{"d_model": 512, "norm": "rmsnorm", "norm_place": "pre", "norm_eps": 1e-05, "rope_base": 278000.0, "rope_fraction": 1.0, "tie_embeddings": "early", "init_std_qkv": 0.0142, "lr": 0.00874, "warmup_steps": 0, "schedule": "wsd", "decay_shape": "linear", "final_lr_fraction": 0.0, "seq_len": 1536, "steps": 10138}
Each number is 128 + 24 x the weight over its row's rms, rounded and kept within 0 to 255. Layers, rows and columns count from 0. The size above them is the row's rms in percent of the matrix's.

# layer 7 MLP down (transposed), 1024x512, rms 0.107, rows 357-391, columns 192-255
size [106 104 103 102  95 102  97 104 100 103  99 103 100 105 100 101 100 100  93 103 101 102  95  97 102  98 100  98 104 100  98 101 100  97 105]
[[153 125 143 111 105 122 124 113 153 123 115 156 118 121 149 134 126 142 148 104  91 101 113 145 114 118 105 132 133 138 109 127 131 141 150 105 175 136 177 134 126 152 117 133  93 141 120 123 142 138 139 134 180 131  87 133 154 161  77 119 144  89 168  82]
 [138 101 138 138 104 155 120 145 125 148  93  81 165 152 133 129 113  80 168 143 155 132 119 144 112 156 106 141  84 131 102 126 119 124 112 147 177 146 169 146 121 168 119 160 166  95 141 125 113  99 133 132 160 143 170 167 128 143 121 108  74 142 138 111]
 [101 145 142 137 142 144 121 130 178 129  91 133 131 114 152  89 137  94 191  95 117 112 126 157 124 152 132 138 118 140 129 104 130 108 119 162  91  84 174 176 124  96 129  81 129 132  76 120 126 113 137 124 108 124 110 104 142 120 129  97 156 104 133 157]
 [ 95 147 162 119 115 131 101 106 163 134 104 108 147 174 116 130 141 174 102 134 132 126  94 150 117 132 135 132  95 115  98 150 120 158 113 116 117 143 101 108 130 101 126 116 133  80 134 122 129 127 158 124 102 151 117 148 116 132 109 163  77 148 154 153]
 [145 133 105 119 166 113 115  78 130 129 152  59 117 116 138 173 110 120 123 122 124  91 115 101  96  86 158 136 139 167 126  98 139 101 126 107 128 166 158 144 116 123 116 185 105 122 120 119 150 156 133 128 145  99  84 125 139 150 144 132 111 157 137  80]
 [114 111 169 117  81 179 118 125 143 114 103 177 136 115  91 112 112  79  90  92 121 166  96  91 108 158 100 126 116 150  82 137 163 111 160  98 120 104 150 133 126 143 171 110 122 127 129  94 129 137 115 115 131 121 136 167 144 130 137 152 135 140 112 126]
 [126  98 130 130 134 127 176 103 154 131 139 116 116 128 104 168 176 110 111 112 162 114 164 106 128 114 163 155 142 142 166 130 125 153 129 152 160 189 133 126 161  94 163 129 116 126 107  91 132 124 137  99 142 144  90 157 133 119 139 119 134 122 146 126]
 [149 119 129  78  53  95 110 125 121 139 148 142 130 106 143 121 146 136 146 131 136 118  92  98 127 130 140 100 165 135 137 141 164 128 116  87 129 110 111  78 143 128  99 135  98 103 132 102 149 109 130 106  96 118 137 164  95 156 110 140 116 128  55 110]
 [116 145 118  85 148 118 163 165 115 141 172 154 143 124 126 111 134  86 131 166 106 105 150 137 132 167 124 162  93 169  99 140 144 147 161 105 137  95 130 134 136  82 151 138 138 130 115 121  92 128 137 178 131 106 123 139  96 115 132  58 133 150 101 110]
 [139 177 169 121 134 110 141 141 147 106 126 140 178 144 148 118 112 121 136 131 122 140 146  98 119 115 118 147 122 134 155 121 172 129 132 152 172 139 122 193 114 132 150  94 136 123 140 144 155 129 118 128  92 150 111  97 114 152 149 150 131 156 191 138]
 [117  99  77 115 120 133 115 149 128  94 138 139 140 165 115 126 186 118 143 142 145 142 122 114 129 119 191 126 144 108 104 159 144 125 146  92 130 118 109 143 174 123  87  93 138 123 149 145 120 121  92 118  86 168 137 116 105 170 106 172 108  77  89 139]
 [139 147 127 102 115 149 140 136 118  95 129 156 112 147 151 102 143 155 148 102  95  85 140 132 142 151 137 124 184 115 129 175 126 119 150 136 114 144 148 132 179 125 137 137 135 165 156 119 145 162 175  95  95 133 147 105 124 134 161 137 125 124 105 122]
 [166 131 160 119 108 127 108 131 116 121 145 127  97 103  99 101  70 117 107 126 146 172 145  98 114 151 148 142 134 150 125 110  83 154 119  92  99 146 116 105 126 111  99 129 121 146 114 114 101  64 118 136 100 126  91 106 124 149 139 140 113 138 119 110]
 [112 123  96 121  96 127 127  99 116 181 168  99 130 115 158 108 148 100 162  60 130 153 105 109 145  83 203 150 117 122 133 133 103 155 115 105  89 175  76 146 157 128 123 148 122 157 119 149  95 102 108 133 113 112  77 109 128 116 149 135  92 134  90 113]
 [122 122  96 127 119 125 138 169 135  99 142 133 112 156  98 122  91 135  78 126 155 114 138 136  88 133 128 124 120 130 125 117 158 135 107 127 139 127 140 107 178 106 104 142 134 149 133 123 142 144 111 102 157 113 100 119  98  56 153 155 166  80 141 155]
 [ 95 117 172 149 120 139 159 122 164 150 126 179 148 105 110 112 148 172  96 141 113 118 112 108 144 158 130 140 115 151 153 153  88 108 125 155 159 113  77 134  93 149 122  86 115 180  97 114 146  96 138 126 126 130 116 136 108 153 131 122 139 134 121 121]
 [134 118 150 107 134  88 144 133 104 145 136  99 102  98 164 141 141 164  80 127 165 111 110 112 142 126 111 146 133 128 122 157  92 138 106 140 108 113 148 170 156 111 112 131 100 112 134 161 154 162 118 149 120 128 153 113 182  89 157 153 174 139 136 104]
 [ 86 137  82 123 146 114 159 109 126 116 162 142 133 122  73 130 113 137  91 150 166 186 139  92 125 130 126 122 193 106 120 119 110  97 123 120 100  81 137 113  99 123 126 135 146 163 141 124 137 127 131 131 170 129 182 161 156 154 117 130 119 106 105 104]
 [107 131 130 140 149 110 117 166 130 108 133 103 108  96 145 126 156 151  85  95 156 150  54 156 119 115 128 153 100  78 110 121 141 112 104 172 147  86  95 112 126 133  78 139 117 108 136 106 159 126 129 155  97 111 116 121 140 150 130 129 138 122 142 122]
 [ 89 134 164 156 155 169  98 154  98 146 134  64 111 162 145 124 111  89  92 142 179 129 135 120 135 139 158 145 114 121 149 170 105  94 152 131 133 112 138 159 124 124 143 141 180 139 185 124  82 124 167  96 152 149  99 140 148 126 117 155 165 150  91 119]
 [118 113 156  80 130 112 145  98 140 120 129 140  96 132 134 132  95 121  86 108 139 152  66 131 134 113 116 122 107 134 132 101 120 107 113  75 160  84 127 132 129 143 133 171 125 167 133 131  95 154 128 110 121 107 135 133 121 177 151 123 143 126 114 158]
 [157 148 133 120 187 169 142  86 107 169 169 165 154 129 154 144 129 117 152 158 160 127 108 160 160 125 153 144 132 136 129 133 154 121 128 167 101 161 116 171 106 127 114  94 124 147 130 167 141 157  85 145 121 135 127 111 162 135  92 124  69 125 109 122]
 [138 141 102 111  81  90 161 144 110 129  78 164 130 117 135 136 124 114 166 121 139 156 116  85 111 145 110 171 123 107 102 106  92 116  95 134 116  93 147 145 128 114 114 134 164 102 121 110 143 127 127 149 156 112 161  72 144 129 148 133 123 104 111 157]
 [ 82 148 140 109 154 126 119 137 120 109 120 135  98 156  90 141 127 119 102 178 150 134 154 123 116 134  95 139 114  96 110 146  95 123 144 127 163  99 128  85 105 117 107 137 122 151  90 191 108 166  88 150 143 143 111 104 149 117 124 103 141 110  93 150]
 [113 161 139 157 132 181 143  86 129 127 117 143 115 127 160 101 162 123 109 150  76 140 124 133 129 152 159 141 120 158 103  77 155 150 131 118 103 117 151 125 179 125 157 106 109 139 107 172  75 115  99 149 115 164 146 149  93 100 105 116 100 128  85 152]
 [133  92  93 134 151 180 145  95 113 149 103 135  99 110 117 114 151 126 140 154 147 111 113 149 133 133  89 112 156  99 117 111 123  84 147 157 128 117  96 137 104 112 117 127 164 120 146 128  86 174 102 192 123 145 124 140 133 154 136 130  97 105 160 116]
 [137  99 130 142 113 116 121 140 107 168 160 135 159 142 128 121 159 157 124 123 139 142 130 132  91 128 101 106 145 124 194 116  77 122 121 127  90 126 151 136 108 118 106 129  95  94 112 162 138 158 145 134 103 145 106 138 124 130 125 119 145 132  68 105]
 [136  82 109 125 156 139 138 136 116 139 133 123 170 103 110 137 110 142 163 160 128  94 139 164 138 122 128 146  92 147 138 138 137 113 105  89  96 119 119 142 115 129 128 134 119 150 111 125 165 172  95  98 146 161 153 114  93 126 111 135  87 109 122 172]
 [111 124 161 143 114  77  97 102 140 153 126 124 128 132 141 128 178 130 138 131 131 127  86 124 104 134 128 108 133 115 109 116 148 124 100 122 140  88 120 144  97 116 148 121 104 109 132 138 136 125  79 186 153 143 100 140 136 117 135 199 143 140 136 126]
 [156 102 139  99 160 122 138 111 159 120 162 120 140 179 149 140 147  86 132  88 135 119 150 104 120 110 161 122 132 113 120 134 107 137 125 179  86 135 146 137 155 130 125 158 120 182 161 124 134 159 123 133 122 111 136  97 144 138 167 126 143 167 101 146]
 [ 87 157 140 140 126  95 155 141 128 156 127 116 115 102 111 136 104 117 139 102 145 155  86 101 144 174 147 135 141 161 149 107 144 128 144 125 100 109 159 120 141 136 128 113  98 151 114 116 171 120 138 103 155 160 172 143 114  84 106 128 139 174 146 153]
 [ 93 144  94 120 135 104 125 103  75  84 102 130 119 119 136 112 146 135 160 135 108 141 124 145 117 119 120 126 113  94 109 158 112 127 151 159 161 130 173 108 150 166 108 107 101 173 132 138 137 159 142 164 122 122 132 166 170 135 111 129 161 167 130 186]
 [135 156 120 120 112  97 123 176 153 138 133 113 103 122 101  87 109 109 152 148 112 170 120 107 172  95 169 116 131 166 165 120 145  99 101  68 145 136 124 123 129  92 148 161 120  99 170 120 109 116 124 123 125  88 106 115 115 134  96 119 118 118 139 164]
 [114 117 125 168  94 146  86 106 144 137 167  86  81 146 112 182 135 115 160 145 105 160  94 159 129 134 115 141 127 110 116 106 158 106 136 157 148 137 115 142 108 112 158  95 136 105 134 147 128 119 134 153  76 133 128 107 197 161 152 147  82 130 105 170]
 [141 136  94 129 112 142 139 118 117 136  85 191 119 115 150 135 134  88 132 126 157 109 136 128  89 107 116 133 125  86 141 108  79 131 128  98 158 157 113 116 184  98 115 134 128 137 151 141 103 147 102 110 144 172 126 109 144 173 127 132 131 105 141 147]]
# layer 7 MLP gate, 1024x512, rms 0.15, rows 358-392, columns 192-255
size [102 102 103 100 102  97 103 100 102  98 104  99 101  99 100 101 101  99 101 100 109  97  98 102  99 101 100 102 101  97 100 101  96 103  98]
[[ 97 139 146 102 128 135 109 142 149 123 119 129 137  86 137 135 133 131 135 111 137 108 136  91 149 134  98 145 157 113 110 135 106 158  99 135 118  93 138 118  92 132 138  89 140 105 105 157 121 126 109 156 127 133 110  99 123 109 136 130 133 138  95 116]
 [138 109 110 162 101 144 130  84 108 115 119 110 102 125 145  98 127 157 125  87  95  76  74  85  87 147 151 163 164 118 157 103 183  82 139 144 112 131 105 139  99 147 126  87 165 131 136  93 115 183 102 113 129 144 117 141 133 149  97 153 139 128 144 143]
 [107  92 147 126 129 112 143 131 113  91 103 105 123 131  57 109  88 152 135 135 106  98 130 161 121 187 140 123 168 103 137  87 126 131 184 135 103 113 131 129 145  83  89 159 118 142 179 111 170 121 131  97 121 117 119 139 143  89 171 139 123  76 143  93]
 [130 128 135 127 109 135 131 103 135  97 173 136 107 138 122 131 125 162  73 132 135 157 124 163 108 168 123 128 111 125 154 109 126 129 125 129 130  98 107 112 119 139 160 148 102 139 132 147 141 135 136 129 129 147 145 141 166 190 142 131 131 108 103 190]
 [128 125  97 128 161 136 124  90  83 105 117 102  98 131 150 123 117 123 105 127 145 165  96 128 130 112 124  92 100 139 126 106 129 108 166 124 146 146  96 143 104 148 150 116 118 158 101 190  74 116 153 135 143  69 154 101 158  98 129 108 139 122 120  75]
 [156 135 154 107 129 121 107  96 117 127 127 119 123 118 117 165 122 159 109 115  85 127  93 150 128 113  90 150 111  99  92 125  76 169 139 123 133  66 168 136 108 142 138 108  95 146 114 129 124 145 157 156 149 125 170  55 117 141 125 128 118  81 119 145]
 [142 132 155 103 159 123 122 120 181  95  71 194 100  94 130 143 122  99  88 155 138 108 136 134 164 134 133  93 112 138  97 120  94 173 135  89 119 162 135  91 154 113 157  99 130 130 165 161 128 107 153 128 145 162 119 110 130 108 148 128 143 155 125  53]
 [139 139 157 102 122 158 161 119 132 146 131 126 123 138 128 139 125 137 159 137 107 130 133 131 150 135 194 132 155 131 112 164 162 140 135 147  91 141 123 126 121 110 155 158 104 116 156 150 134 168 114 122 152 108 100 115 120 143  83  73 144 158 131 190]
 [136  91 113 113 115  96  87 113 106 144 116 110 126 150 158 142 142 134  99 102 160  97 123 100 161  74  97 117 101 128 160  80 114 120 163 182 137 161 121 128 123 132 100 129 114 102 160 133 123 127 156 117 132 119 161 120  86 143 132  98 188 120 143 137]
 [134 110 148 115  87 144 125 121 129 154 141 110 112 114 104 144 125 124 113 130 106  84 131 142 120 152 156 104  99 135 163 138 105 112 137  89 130 153 181 119  98 111  92 134 114 129 101 119 109 106 159 120 208 141 122 137 125  87 134 109 136 119 155 150]
 [151 118 163  98 141 145 102  94  88 122 181  98 135 115 112 116 143 137 123 106 180 146 153 120 158 159 117 171 161 157 139 103 113 125 173  87 101 126  96 112  92 101 116 107 139  71 106 157 181 118 128 136 105 102 101 146 139 129 111 160 127  94 129 109]
 [139 101  99 139 157  72 157 118 117 123 106 148 161 101 128 143 111 142  80 156 107 114 144 136 138 114 162 147 131 134  88 136 129 163 136 135 124 146 145 138 106 146 162 121 115 103 172 162 108 133 127 139 174 138 142 130 106 150  78 144 148 130 117  79]
 [136 139 138 167 128 134 155 110 101 103 132 123 171 118 145 126 147  87  98 121 108 118 128 112 128 112 109 165 113 153 125 118 114 124  82 116 121 118 107 167 167 156 142 146 158 123 123 132 117 143  99 135  86 139 139 140 131 107 120 151 103 114 134 137]
 [112 148 127 125 107 180 129 121 132 119 113  88  67 122 134 164 101 164 163  93 169 138 163 129 104 130  91 127 105 141  86 116 117 151 145 139 159 115 133 115 168 130 138 151 143 165 106 135 128  93 126 109 159 127  93 174 126  94 166 140 102 106 117 123]
 [109  95 130 131  94 161 144 141 152 105 145 113 140 121 122 127 109  91 160  98 140 130  95 106  94 149 122 129 121 101 115 109 124 133 158 153 156 110 127  84 113 109 162 110 122 105 138 127 150 101 133 119  81 134 134 178  95 129 125 120 110 123 132 135]
 [145 125 122 132 128 137 143 133 133 134  88 126  95 137 167 166  69 138 153  96 146 169 116  76 121 140  98 129  92 171 121 130 118 109 145 118 151 130 155 157 121 134 141 120 136 122 135 111 141  79 123 110 136 126 155  85 150 145 154 124 104 127 147 178]
 [125 127 156 116 132  90 130 150 139 112 144 145 137 125 107 138 110 110 161 140 111  99  94  83 122 101 104 159 161 157 115 159 114 151 118 119 108 113 125 133 141 138 177 125 107 148 112 147 153 133 171  96 139 115 112 153 105 121 169 120  87 105 152 117]
 [130 133 105  98 133  64 146 128 153 104 112 126 144 104 149 126 140 131 117  78 138 123 128  87 125 120 114 114 129  68 157 146  85 110 119 107 122 128 105 146 139 138 108 121 140 120  87 140 161 138 137 175 132 124 133 149 127 150 174 133 150 118  96 158]
 [160 127  84 133 146 150  93 136  99  81 104 144 124 124 150 137 130 138 172 106 141  72 104 122 106  97 103 139 137  90 124 177  98 125 121 144 119 141 138 109 146 107 146 101 127 107 119 135 136 108 106 140 165 133 182  94  79 154 149 137 145 155 131  97]
 [163 149 158 129 134  91 125 173 121 143 110 148 124 167 113 134 153 149 118 134 170 141 166 114 116 102 131 112 195 142 132 144  59  83 115 119 124 168  81  82 138  70 146 135 134 137 129  90 117 127 172 157 124 101 171 156 111 130 185 212 119 129  96  54]
 [ 94 122 152 128  54  93 148 111 124  79  94 133 138 149 147 132 156 117 153 145 124 106 143 119 103 124 114 129 123 117 146 157 124 140 108  77 145 108 143 136  89 126 120 140 109 165 105  96 166  91 150 164 124 121 157 138  96 157 105 140 171 120 132 124]
 [ 81 101 132  72 152 115  89 109 132  84 121 122 147 117 148 109 127 145 143  98 149  92 129 123  97 122 158 137  93 134 113 143  84 132 156 109 146 132 134 130 145 138 117 129 151 137 191 174 165 156 150  97  57 144 150 139 118 149 176 113 143 142 160 154]
 [ 99  88 130 155 160 115 119 129 133 134 123 144 148 135 127 136 179 124 114 114 155 170 131  75  99 136 122 122 137 111 155 139 120 155 202 141 151 107 129 123 140 125 177 160 124 110 138  82 125 111  84 175 153 147 162 118 126 131 144 136 114 111  86 125]
 [115 106 103 152 123  96 136 139 153 149 127 111 164 134 109 129 126 148 103 136 129 150 158 115 107 154 151 104 159 122 139 139 101 113 145 144 146 111 124  88 150 123 154 134 127 137 142 114 138 112 100 133 157 115  77 118 146 137 171 172 156  88 130  90]
 [135 125 112  96 131 138 144 133 136 148 137 159 142  91 124 153  82 130 119 131 120 113 132 134 120 128 117 122 132 106 145 145 119 143 196 107 138 148 170 175 121 158 123 154 103 116 145 104 119 102 126 123 118 117 122 120 168 158 148  89 115 134 110 158]
 [ 90  84 119 129 119 165 101 159 185 131 151 119 128 153 155 162 144 130 156 102 144  91 114 124 158 135 115 127 138 100 154 131  92 154 169 120 118  96 121 190 171 119 126 125 119 138 156 130 105 146  73 119 180 124 181 120 162 127 181  91 142 132  95 134]
 [157  73 119 155 124 151 162 145 111 121 128 120 138 113 143 130 126 125  98  74 133 139 128 130 110 136 128 140 128 142 129 132 107 134 141 167 126 137 117 139 150 126 129 127 133 138 120  85  98 127 130 116 183 141 101 120 128 127 160 147  88 157 114 150]
 [130  94 160 126 101 112 120 120  86 156  91 140 158 133 166 130 118 119 120 127 112  93 130 105 136  96 120 177 147 135 129 122 128 124 112  99 112 112 102 115 135  97 161 117 168 153 117 121 129 134 132 135 130 140 130 122 141 190 132 121 134 160 124 120]
 [107 154 162 118 152 183  90 113  92 120 114 154  99 134 181 128 139 107 108  97 112 128  99 153 138 127 117 117 154  82 132 135 112 124 115 136 122 118 135 125 134 136 124 102  76 119 135 101 115 132 156  99 121 150 119 115 102 145  95 135 153 117 125 132]
 [ 89 166 127 156  95 138  94  85 163 144 112 123 101  99 155 141 166 120 151 127 111 102 151 111 143 135 151 126 105  98 149 159 157 130 189  93  88 131 117 187 151 131 112 110 118 130 139 112  96 132 137  72 133 138 138 146 117 122 152 112 133 119 137 136]
 [178  94 155 133 156 143 124 136 144 114 128 101 103 146 143 150 173 143 143 137 139 136 121 134 132 138 133 154  96 119 125 127 119 121 110 143 122 127 111 117 117 176 108 181 142 165  82  78 133 125 126 147 149  90  99 101 130 111 110 143 146 140 131 128]
 [141 139  91 159 116 111 166  97 111 148 123 126 137 101 172 105 104 147 132  96 142 152 162 103 125 143 143 136 142  97 115  90  94 116 105 149 148 137 109 164 122  57 101 127 109 112 108 110  91 118 130 133 194 125 116 158 122 121 153 155 192  88 117 128]
 [102  80 173 133 134 119 165 149 168 142 129 138 155 177 136 163  97 105 190 142 127 150 105 179 168  93 127 173 125 154 141 153 162 126 104  90 141 144 161 120 127 111 112  97 102 138 101 139 118 158 153 121 113 127 105 109 130 132 138 123 113  92 135 123]
 [114 149  95 135 126 139  75 122 108 102 158 105 162 139 113 148 120 145 143 139 126 168 124 136 127 164 120 132  81 133 142 163 141  98 114 168 134 119 132 168 119 107 173 126 130 191 139 126 138 147 130 106 117 148 143  95  98 166 170 142  99  90 120 123]
 [139 112 111 180 116 147 121 126 139 150 102 170 106 151  92 122 135 150  82  98 101  88 133 106 117  98  95  85 110 184  99 112 149 122 118  67 142  99 113 173 133 109  75  91 143 131 108 151 136 123  95  96 169 138 144 100 161 147 164  89 119 133 112 138]]
# layer 7 MLP up, 1024x512, rms 0.161, rows 358-392, columns 192-255
size [100 108 101  99 105  98  99 102 104  95 101 100 102  97 103  98 104  95 100 103 102  99 100  98 100  97 100 106 104  99 100 100  98 100  98]
[[134 154  79 129 138 143 127 151 129 147  83 117  99 177 112 129 174  82 127 116 130 123  95 115 138 110 129 188 169 126 145 115 121  94 141 145 124 105 214 148 116 108  83 132  91 143 157 139 123 100 138 136 129 134 135 142 126  79 110 118  98 113 144 116]
 [ 96 132 134 133 111 143 162 120 119 110 112 149  93 126 103 139 107 100 109 147 144 139 127 142 175 125 108 133 105 149 116 108 100  78 123 126 134 155  91 105 126 119 123 132 118 133 143 113 171 101 121  91 125 137 139  93  88  99  99 139 115 135 149 132]
 [117 134 161 129 122 101 152 160 138 116 135 105 142 159 115 144 126 124 152 149 117  94 153 149 119 140 143 139 127  86 138 105 118  92 152 117 141 147 170 127 101 111 148 154 116 114 164 116 115 124 167 118 118 154 148  93 130 137 130 103 172  74 120 154]
 [152  92 105  90 110 125 143 174 161  96 118 203 152 117 106 107 118 122 123 133 134  93  99 175 144 186 138 120 168 173 105 138 133 152  95 149 106 122 124 113 122 175 160 107 108 158 133  95 140  99  89 129 131  68 123 135 124 140 124 122 110 107 141 159]
 [106 119 113 138 151 150 123 111 106 128 185 123 177 135 162 146 133 103 115 121 113 164 124 119 150 127 105 134 129 138 121 118  81 114 122 113 164 138 109 129 155 112 153 177 119 180 114 152 107 143 172 128 124 109 112 121 142 127 111 127 146 132 140  82]
 [135 109  92 154 147  93 143 135 106 106 127  93 159 155 108 143 141 144 176 189 153 142 158 152 101 160 161 121 102 108 128 126 109 118 140 132 160 128 125 128 145 134 133 125 137 139 136 111 117 154 130 113 108 132 146 166 129  73 114 139 141 145 164 103]
 [108 155 126 127  86  97  95 159  92 111 149 108 102 157 148 111 129 159 141 137  69 134 100 130  98 149 112 149 148 105 163 101 193 104 144 171 131 125 123 148 132 128 119 136 203  84  98 127 101 125 128 128 122 111 154 166 152 180 128 120 181 172 129 146]
 [123 135 137 111 150 151 127 137 119 109 166 116 156 171 130 146 119 113 127 114 150 174 134 143 137 103 129 131 129 142  83 170 145 124 130 121 162 131 134  82 124 140 159 179 145 171 142 132 158 179  63 102 121 125 149 120 120 128 123 116  97 125 104 126]
 [144 134 170 127 130  69 153 127 126 112  95 111 120  99 121 108  93 123 126 109 105 119 135 101  95 132 123 150 122 147  95 100 103 122 136 182 116 133 101 142 151 133 118 128 100 126 122 148 119 125 127  86 101 133 130 124 142 117 111 116  89 146  98 184]
 [108 127 126 152 134 124 133 124 149 132 147 137 142 146 150 137 129 119 137 131 150 177 105 113  98  93  87 148 153 106  85 157 182 114  84 158 130 112  58 125 133 141 127 118 162 103 146 120 112 123 109 113  79 109 123 127 158 170 119 139 105 143  96  97]
 [156 137 157 128  98 165 107 119 168 123 113 127 155 138 138 149 114 132 133 122  94  84 100 163 103 117 164  97 103 162 101 157 113 136  93 137 113 135 146 102 137 137 149 159 119 185 137 130 141 138  80 139 134 128 145 112 146 149 145 123 140 135 130 184]
 [123 130  80  93 104 183 116 100 143 148 147 144 112 107  87 121 137 141 123 149 129 135  65 173 143 139 129 163 110  74 216 157 143 157 136 122 170  97 121 134  80 142 114 126 130 172  81 120 172 146 162 138 105 133 138 153 136 128 132  97 146 114 115  92]
 [189 146 121 157 117 140 130 143 127 135 137 110 164 162 151 161 106 127 126 106 114 123 147 118  86 124 155 183 143 148 101 123 108 156 118 132 134 115 109 127 153 129 131 145  85 116 141  97 109 136  76 134 103 132 150 148  98 146 175 108 124 109 125 116]
 [115 114 123 121 133 127 137  89 161 137  99 166  67 146 105 146 131 150 132 136 140 144 158  92 103 163 149 173 157 134 140 163 119 158 136 102 122 160 150 113 155  95 141 121 135 130  95 120 117 120 123 128 138 167  85 142 110 152 136 130 129 140 138  80]
 [153 122 105 128 139 147 103 140 138 148 146 138 137 116 119  76 137 132 144 114 143 175 164 121  78 118 107 152 149 112 108 126 105 123 123 125 168  78 142 115 139 104 145 115 178  76 145 143 120 125 177 137 140 124 142 160 120 111 130 130  82 123 194 108]
 [132 131 109 155 111 109 112  64 152 134 177  72 137  96 169 156 133 134 148 105 141 137 126 123 119 126 111 148 176 144 114 137 149 128 152 135 146 129 145  98 106 161 130  90 156 173 115 117  84 105 150 126 124  73 103 132 129 121 119 134 111 127 118 129]
 [139 147 146 146 139 157 167 104 130  99 136  97  99 118 144 104 178 137 122 151 119 145 143 106 124 152 164 130 120 103 168 134 116 101 171 103 149 160 128 116 119 146 143 147 153 165 135 146 100 131 133 140 141 148  93  79 182 145 137 110 121 145 110 135]
 [105 154 116 114 149 160 123 146 150 108 108 114 165  74 124 132 147 133 105 114 152 156 124 109 154 111 139 112 181 102 193 136  95 134 126 120 110 115 117 171 138 161 138 140 140 163 148 108 114 181 115 104 114 160  98  79 136 133 143 159 164 111  70 120]
 [142 107 183 124 141 145  94 107 128 130 122 101 123 143 159 104 135 105 130 153 158 105 159 163 121 115  86 115  92 101 115 113 106 118 122 173 157 140 158 145 152 141 142 110 122 156 117  73  87 126 132 126 159 162 121 111 138 139  84 114 163 128 101 115]
 [120 124  96 123 108 148 143 110 141 152 124 153 149 129 162  98 115  87 113 127 156 129 106 114 133 120 134 136 107 132 174  60 131  87 160 134 101 110 177 131 132 168 146 148 165 130 106 151 131 160  82 109 126 155 135 105 134 132 107 112 171 104 120 206]
 [154 152 156 118 176 115 146  96 105 168 175 114 147 134 113 167 124 155 110  98 125 135 131 102 127 118 182  97 135  83 114 143  77 112 187 129 168 108 159 150 144 114 147 123 124  94 137 157 136 129  97  93 109 153 120 115 134 124 104 148 126 147  92 120]
 [125 141 133 155 125 119 113 153 126 150 147 116 147 138  96 163 111  96 151  90 115 127 135  95 116 135 125 167 146 145 120 159 117 139 172 127 131 132  95  96 129 118 119 111 131 131 131 174  87 124 146 124 114 131 120 125 142 134  86 136  60 116 117 131]
 [114 120 128 141 169 107 122 203 188 153 121 126 113 149  97 129 155 122 165 132 134 133 154 146 112 135  88 138 101 109 127  95 122 128 170 147 133 119 105 113 109 102 145 135 124 125 101 119 130 100 125 160 162 137 148 175 146 133 146  92 139 121  88 163]
 [130 127 181 137  95 150  83 149 107 132 138 124 139  93 117 107 142 108 122 102 137 124 131 207 128 109 105 141  81 137  85 141 124 121 130 121 129 157  95 167 134 121 157 170 141  99 109 113 123 100  99 105 123 125 131 109 113 120  82  71 118 139 104 122]
 [113 155 107 119 126 152  99  89  98 118 148 146 131 148 110  99  95 163 109 160 131 116 156 113  85 101 120 126 148 107 140  86 170 157 162 101 105 158 112 123 145 130  92  97 154 106 121  99 113 134 165 124 142 159 121 145 126 150 138 120 143  91 103 153]
 [ 93 159 144 147 145 182 124 144 128  90 147 170 178 109  95 162 145 154 151 156 131 114 127  86  98 128 116 103 157 116 138 128 153 159 145 148 141  75 141 139 128 158 165 112 181 148 168 122 141 102 104 135  99 110 145  82 140 129 144  74 170 158 118 123]
 [139 160 136 133 143 123  97 145 158  94 107 123 153 148 129 142 167 134 159 212  90 142 108 119 143 132 125 128 131 151 137 182 161 115 141 141 113 121 162 150 145 138 134 153 121  92  85 140 169 114 169  89 124 137 150 123 135  99  90 133 168  99 133 104]
 [143 122 107 129 149 161 150 143 126  99 145 100 104 111 147 139 132 138 109 144 121 137 131 130 102 156 107  96 138 144 129 132 156 155 164 119 113 137 102 138 152 172 105 112 139 127 126 128 141 167 155 139  48 134 154  98 114 120 142 109 105 125 176 166]
 [141 114 135 103 148 110 151  96 161 100 124  76 126 107 132 122  82 110 152  95 115 151 167 124 123 134 131  93 102 153  99 142 147 122 100 131  92  79 157 146 143 163 147 141 123 135 147 170 131 137  95 139 143 110 146 149 156 134 115 116 121  97 114 124]
 [189 119 173 113 135 129 148 122  84 145  98 146  97 116 102 102 132 172 160 112 167 154  71 131 166 142 179 148 119 123 130 126 127 128 115 117 123 103 131 142 126 139 132 151 114 116 159 105 140 138  99 126 106 146 162 168 109 115 110 112 149 129 130 112]
 [133  69 101 101 119 122 139 148 129 146 136 151 134 163 127 167 155 126 178 117 134 130 139 128 117 113 133 140 133 105 117 118 161 137 111 126 134  98 130  90 160 143 128 152 125 155  92  81 133 140 117 113 125 130  95  97 101 103 108 133 143 137 136 122]
 [118 133 171 144  46 129 160 136 130  94 107 134 105 118 137 132 135 134  98  92  93 150 117 157 107 127 143 229 114 154 118 117 119 122 104  94 151 121 134 130 141 161 152 111 142 119 153 178  90 138 146 145 121 122 119 139 140 153 116 121 141 130 103 157]
 [145 118 155 141 116 121 131 146 120 127 156 152  97 137 107 135 137 115 111 192 126 141 116 120 147 115 142 154 132 143 143 146 162 117 107 117  91 118 147 127 119 117 131 169 155 126  94 128 113 120 104 147 104 155 121 132 154 140 154 138 162 156 138 127]
 [160 114 117 141 122  99 152 114 117 145 119  97  48 141 149 154 120 131 101 155 120 132  92 119  67 121 144 103 159 163 145 110 127 186 146 123 132 153 115 113 123 143 132 105 103 121 136 163  95 134 147 134  88 158  92 112 154 132  96 136 128 162 116  96]
 [123 122 124 108 106 131 121 144 112 123 177 102 136  72 137 159 112 152 163  72  96 175 165 118 130 107  90  92 121 101 124 152 129 111 126 135 137 131 106 159 142 140 136 151  86 149 147 147 124 156 113 155 119  99 120 153 132 114 137 111 118 156 140 126]]